Weights of a small transformer language model.
Size: 10 layers, 4 heads of 32, MLP 512 tanh GELU, 3.15M parameters.
Architecture: LayerNorm before each block, learned positions, biases on query, key and value, tied embeddings.
Training: a variant of Adam for these matrices, 181M tokens, 5536 steps.
Each number is 128 + 32 x the weight over its row's rms, rounded and kept within 0 to 255. Layers, rows and columns count from 0. The size above them is the row's rms in percent of the matrix's.

# layer 2 MLP down (transposed), 512x128, rms 0.0519, rows 260-284, columns 0-63
size [ 99  98  71 114  92  80 103 181  99  74  68 106  96  91  72  89  66  79  99  87  71 123  78  90 129]
[[136 142 177 141 155 137 115 107 166  79 139  33 174 115 118 100 159 172 166 112 120 119 113 161 112 148 176 164 126 118 129  95 125 169 100 128 113 159 116 184 160 122  30 146  75 165 147 151 141 179 127 114 142 130 167 172 119  90 144 113 103 109 135 104]
 [172  63 147 117 101 116  78 121  87 172  99  77 130 146 128 187 149  77 165 142 152  97 220  70 136 143 143 144 146 152 129 131 170 115 179 210 152 146 147 122 137  89 106 138 129 140  95 150 132 125  90 116 162 104  83  93 154 162  76 102 154 143 189 121]
 [130  46 155 100 129  92 107 109 139 127 118  93 170 166 133  95 115  97 135 137  95  73 109  69  96  82 129 117  73 127  90  89 128 138 126 126 120 149  40 176  77 143 138 150 200 122 122 110 104 145 133 138 127 161 151 135 145 125 144 139 144 134 205 124]
 [ 86 142 136 162 104 153  88  62 103 115 141 128  83  85 149 197 121 165  93 126 113 140 138 145 155 129 150 178 140  90 135 154  55 106 112 146  91  78 132 106 134 116  94 130  97 158 142  87 144 118 215 143 122 106 101 209 132  82 126 121 105  73  92 107]
 [122 125  87  96 130 167  50 191 114  74  94 123  96  96  92 174 160 113 105 118 115 147 101 129 134 184 132  79 139 116 180  92 106  71 142 133  90 168 126 129 160  96 168 142 141 127 151 149 102 128 164  97 111 158 135 123 150 109 143 125 120 214 116 148]
 [ 97 127 158  79 114 122  90 122 154 101 123 183 149  76 160 129 139 106 140 119 128 138 134  86 108  95 185 118 175  39  76 132 153 140 188 161 142  91 194 139 150 109  91 101 143 122 110 139 127 149 138 159 120 141 126 114 144 146 153 154 110 171 184 112]
 [ 89 109 132 130  70 152 176 132 110 151 127 148 149 176 123 121 112 134 155 129 149  87 136 201 158 192  88 103  20 150 136 110 117 143  92 111 135 112  83 138 159 145 139 138 137 135 169 156 123 174 166 154 135 131  99 160 178 168 108 160  69 130  99 136]
 [146 115 120  74 114 124  93 143 113 120 144 172 106 155 116 125 153 196 167 123 128 125  71 100 104 118 131 123  93 110  94 125 155  60 132  64 114 102 111  90 181 147 161 101 157 184 160 145  76 161  96 133 115  77 146 153  73 131 133 134 139 149 128 140]
 [103 138 118 102  84 105 111  62  90 152 144 104 134 145 126 184  97 160 162 128 160 112 192  67 145 154 139 119  47 120  84 121 122  71 164  85 120 139 137  71 144 156 141 125 148 113 156 157 134 145 172 111 129 117 133 143 145  76 119 126 164 161 126 138]
 [131 139 163 137 150 169 129 178 149  98  84 121 109 141 156 112 123 118 110 109 115 146 135 129 124 122  56 151 131  58 184  72 108 153 112  99  80 122 159 125 112 132 128 115 177 106 181  87 139 152 114 111 103 133 109 143 151 170 126 104 102 172 126 101]
 [112  63 135 153 100 167 145 135 144  63 148 191  75 201  99 133 121 154  74 133 113 173 110 115 129 140  98 131  89 113 123 169 166  65  99 118 113 112 164 104 143 156 159  86 109 170  91 137  76 164  76 139 138 127  92 132 149  72 132 139 162 130 147 108]
 [120  92 150 180 132 125 189 160 132  99 140 142 133 177 114 169 116 102  91 183  94 172 149 130 141  92 133  91 146 160  70 141 126  82 206  98 123 132 134 136  61 125 180 147  75  64 104 128 129 120 176 115 145 159 138 103 124  98 162 127 130 130 142 138]
 [116 119 182 142  75 111 109  26  84  73  70 150 179 121 125  86 159 156 143 142 141  93 107 125 129 111 177 159 128 135 132 121 180 104 152 134 118  74 110 130 183 139 133 118 116 135 117 159 120 154 107 106 121 162 123 190 107 118 123 143 135 130 149 152]
 [140 183 117 164 168 187 154 132 138  88 133  94 109 149 157 110 160 147 173 160 123 171 119 130 151 150 142 157 138 131  76 188 126  95 151 186 138 133 143 197  81 107 160 138 187  98 133 132 121 158  83  79  96 116  89 115 125  73 120 115 139 161  96 151]
 [ 51 135 171 173  97  79 141 144 133 194 127 127 151 191  91 119 155 137 160 103 123 101  81 146 131 133 123 125 128 148 111  93 136  98 145 217 175  97  96 166  83 173 105 116  61 140  89 128 124 139 109  82  89 158 160 122 107  98 139 164 114 135 124 185]
 [ 71 148 142 109  87 131 175 150  91  77 149 103 123  59 140  99 143 176  85  90 176 188 106 152 146 130 183 120 117  80 109 110  82  61 146  82  74 132 147  93 204 115  96 120 133  94 129 114 163 130 178 152 117 110  83 138 125  93 116  78  99 138  86 128]
 [ 48 151 149 115 106 108  95  95  99 140 161 190 126 142 131 100 100 176  68 120 139 124 130 101 126 118 127 147 114  95 108 136 122  62 148 139 116 148 146 137 151 127 151  96 166 135 132 144 127 172  84  76 123  89 155 160 115 110 139  99 133 157  86  99]
 [131 191  99  72 166  52 104 118 113 158 108 145 190 104 140  74 125 146 123 134  92  88 150 141 124 127  87 111 137 143  93  82 182 101  63 147 147  90 180  81 128 169 107 109 128 117 146 140  83 132 217 126 136 149 141 110 148 152 111 100 170 144 116 162]
 [ 92 140 156 100 151 141 141 157 151 121 128 117  63 161 123  93 121 103 173  89 142  50 130 113 137 158 120 125 102 135 139  93  72 156  54 177 135 100 183  81 150 142 141  74 139 179 127  97 125 109  88 121 128 115  81 160  97 168  94 101  72 154  91 137]
 [116 105 184 131 118 199 122 175 102 157 138  79 146 193 134 131  94 138 127 117  90 124 138  99  94 139 182 123 157 160  95 133 205  86 148 163 160 188 100 118  92 143 144  91 179 147  78 120  98 139 115  66 158 141  62  90 157  96  34 147 162 153 162 122]
 [ 89 140  49 146 106 173 116 127  93 124 120 184 109 110 191 179  95 129 183  94 156  98 172 154  77  97  55 124  87 167 122  84 179 130 157 124  96  70  89 126 120 148 143 108 152 111 125 113  94 110 172 167 139 154 127 178  90 123 161 186 112 140 148  98]
 [133 121 116 171 126 128  91  52 156 128  97  33 162 115  84 167 117 170 106 120 165 144 176 102  84 144 127 129 127 158 170 126  58 168  73  71 189 140  97 111 150 132 135 155 112 139 153 133 151 106 118 100  94 151 148 119  85 112 171 121 154 128  89 106]
 [155 123 115 102 165  63 129 139 152 159  85 109 125 105 169 165 120 140  89  95 146 125 172 118 149  99 118 169 172 130 154  98 155 160  94 207 116 158 119 140  73 129  85 129 170 109 152 183  68 137 128 104 151  95  94 191 109 116 148 141 119 139 123 188]
 [155  92 156 116 140 115 144 110 111  79 103 147 176 146 148 159 132 146 123 155 184 158 142 112 151  89  89 164 123 144 165 129 151 128 106  87  78 142 124 154  82 132 116  99 122 170 115 132 100 165 160  41 122 105  64 141 119 184 175 183 116  87 126 144]
 [139 110 158 115 152 139 151 255 110  80 169 102 106 127 128 122 155 129 133 142 160 126 116 152 185 119  94 187  86 127  97 101 115 132 123 144 163 123 129 151  84 130 151 114 126  87  70 100  70 121 131 144 132 130 109 127 131 132 102 126 122 149 119 127]]
# layer 2 MLP up, 512x128, rms 0.0865, rows 261-284, columns 0-63
size [100  84  75 100 111  94 142  84  80  96 103 100 110  68  92  90  91  90  84  91  95  71 106 137]
[[104 173 166 135 132 204 136 107  96 112 170 139  91 151 205 189  76 176 101 143 132 170 151 123 107 119 118 153  98  97 147 133 101 173 105  64 143 169 119 114 198 159  93 153  98 137 154 195 152 168 143 111 127 151 155 103 113 146 150 187 116 168  82  70]
 [ 99 100 129 120 123 174  97  65 101 130 167 167 117  84 127  68 130 163 106 109 124 195 112  94  75 115 127 168 101 125  73 151 169  86 148  95 137 148 197 154 169 155 110 170 147 122 150 143 146 150 125 185 148 150 148 113 158 132 118 199 135 176 150  69]
 [126 138 107 111 116 145  93 111 123 123  98 156 119 104 179 150 106  95 118 111 168  97 182 146 160 167 149 171 180  87 104 112  69 190 144 111  64 187 146 118 173 127 116  89  65 147 134 158 200  99 114 128 145 152  71 151  92 118 123 156 103  85 105 131]
 [132 108 181 138 147 121  76 119 156 167 119  89 130 120 185  91 150 104 155 142  77 103 133 115 102 112  70 119  40 102 142 111 106 134 107 136  48 132 143 109 157  71 111  95 133 120 140 142 152 125 139 108 132 120 114  94  82 127 127  44 102 188 113 140]
 [101 167 151 110  91 168 163  73 145 107 130 136 164 110 177  84 119 198 135 129 110 119 156 134  84 137 165 166 123 102 121 197 149 154 127 141  85 134 113 168 139 109  73 115 146 119 149 167 163 156 149 139 103 111 159 141 114 132 146 122 121 146 126 121]
 [129 141 125 135 136 130 150  88 126 153 111 122 134 144 102  42  94 108 140 161 117 115 138 169 114 154 111 100 101 165 163 127 157 171 114 122 120 119 106 182 101 144 140  99 159 118 130 130 117 114 174 140 131 113 135 110 137 203 141 122 102 212 158 132]
 [ 93 132 125  66  83 152 113 105  89 140 151 112 104 124 141 171 152 166 190 103 132 211 157 110 113 127 133 131  85  69 128 150  49  98 156 165 100 132 148 153 169 164 137 154 125 151 155 127 180 150 152 122 103 190 140 163 108 106 171 151 110 126 118 135]
 [146 161 178  59  57 146 172 125 104 130 146 164 115 174 114 111 138  65 124 148 138 189 111 112  92  57 163 133 104  99 122 119 165  69  70 152 165  83 124 142 147 111 101 121  92 105 131 140 121 156 140 212 129 132  92 180 131 137 137 179 167 152 141 111]
 [127 193 187  81 118 127  97 118 118 119 118 183 129 111 147 181 134 152 122 152 124 134 119 154  88 120  87 152 160  64 138 130 142 114 147  96 115 194 120 154 135 174 104 129 176 156 149  89 152 106  99 135 149 107 132 151  48  91 137  91 138 224  93 130]
 [ 66 158 102 116 115 158  97 115 118  91 136 192 119 132 153  88 121 120 135 138 128 141 103 138  96 142  93 180 144  70 122 118 153 141 123 104 107 109 144 133 170 211 155 146 150 167 114 108  78 125 166 156  85 173  75 135 100 124 196 181 108 157 149 120]
 [135 123 141 156 152 166 138 142 143  85 214 110 104  87 130  85 185 154 144 110 104 133 135 191  96 152 152 138  76  76  91 139 126  96  44 137 106 136 142 149 121 113 102 115 112 168 129 162 128 183 125 155  51 106 119 188 102 103 136  51 116 131 128  98]
 [105 167 119  93  76 164 183 131 127 100 157 187 188 100 153 105 116 142 107 126 123  97 151 146  72 121 141 154 165  88 126 182 126 177 150 161 115 157 156 181 119 121  63  72 160 143 137 174 136 140 161 130 110 152 159 113 126 140 136 147 118 169 118  68]
 [102 109 147 110 165 163  71  99 101 163 153 183 140 118 159  90 188  71 147 129 122 145 100 101  88  89  70 174 142  80 139 131 104 172 112 117 124 147 141 165 149 119  91  57 104 137 150 108  88 134 150 122 156 201 131 120 127 197 122 137 115 145 130  86]
 [124 168 144 150 122 193 181  98 118 169 107 102 168 109 108  84 116  83 109 144 187 142 119 129 101 145 137 166 129 113 136 136 213 160  74  84 104 157 154 113 145 145 114  70 134 140 128 133  99 180 116 145 173 116 155  88 154 142 130 173  99 167  74  65]
 [144 142 168 102  59 117  74  90 118 135 114 114 124 134 159 158 124  94 105 134 145 127 174 150 109 145 186 115 101 127 161 145 159 117 100 182 134 144 160 127 106  67 118 118 136 142 158 172 153 148 111  85  56 103 112 144 114 161 122 111 149 116 126  99]
 [119  99 109 173 142 180 162 114 129 125 154 214 102 128 147  83 125 102  76 126 113 103 109  97 114 125 114 177 141 124 107 138 115 165 104 145 104  79 169  83 122 158 110 149 144  85 135 131 114 136 101 142 167 171 143 113 118  83 175 207 162 109 148  79]
 [118 107 160 146 133 170  74  79 145 194 153 146 175  74 162 145  64 138 146 131 121 137 176 101 111 127 142 120  71  71 165 149 131 147  95 127 139 130 171 107 159 132  96 108  88 134 155 123 143 132 128 109  89 120 166  92  81 137 152 117 126 183 118  95]
 [139 117 122 133 112 129  98  95  99 169 135  98 172 120 125  54 163 148 139 141 137 141 153  90 100 127 136 176  94 122 173 108 178 137 135  97 116 126  81 189 122 146 134 123 170  54 173 119  91 132 146 113 223 156 139  89 126 179 100 129 163 219 104  98]
 [111 132 102 156 130 169  97 146 104 133 147 136 147 113 169 133 143 163  78 152  92 182 159 171 160 120 129 166 119  86  90 164  50 148 155  62 119 119  74 126 151 156 138 139 102 148 134  97 138 134 160  81  92 137 160 158  84 160 198 136 120 109  98 110]
 [148  70  90  69 146 145 104 115 149 119 210 186 130  59 196 195 118 141 165 116 160 123 200  94 112 119 110  77  95  84 122 140 126 125 163 129 144 111 150 111 155 121 139 177 109 109  88 114 128 124 105  94  82 147 123 117  93 107 117 195 143 145 146 124]
 [100 137  87  82  79 152 134 137 100  82 136  86 100 201 121 142  81 124 128 100  92 126 105 153 160 152 131 145 113 104  72 145  67 158  89 121 149 114 134 159 111 180 131  71 124 191 149 140 148 134 170 173 115 145 143 182 118 129 204  95  42 136 139 122]
 [114 149 151  88 124 157 105 123 112 133 129 184 155 130 164  81 180 146 104 121 155 101  86 115 132 125  85 159 130 125 169 128 118 200 137 157  74 123 136 131 163 159  77 114 157 141 140 147  96 165 161 176 125 164 153 102  97 171 140 195  80 193 129  75]
 [126 195  86 134  93 171 157 119 180  93 106 133 154  95 133 117 109 169  70 128 187 138 162 114 110 148 127 139 172 160 145 170 204 122 123  28  94  83 174 131  92 126 123  47 155 129 129 139 121 148 161 149 126 101 149 109 173 142 135 140 103 126 107  88]
 [127 132 123 113 118 239 115 130 126 131 172 115 180  80 161 136 140 167 135 108 162 160 115  97 114 115 123 155 100  93  51 173 122 159 156  44 106 139 125 134 114 177 140  64 162 113 125 161 122 141 179 118 139 126 157 128 144 141  97 101 136 158 103  24]]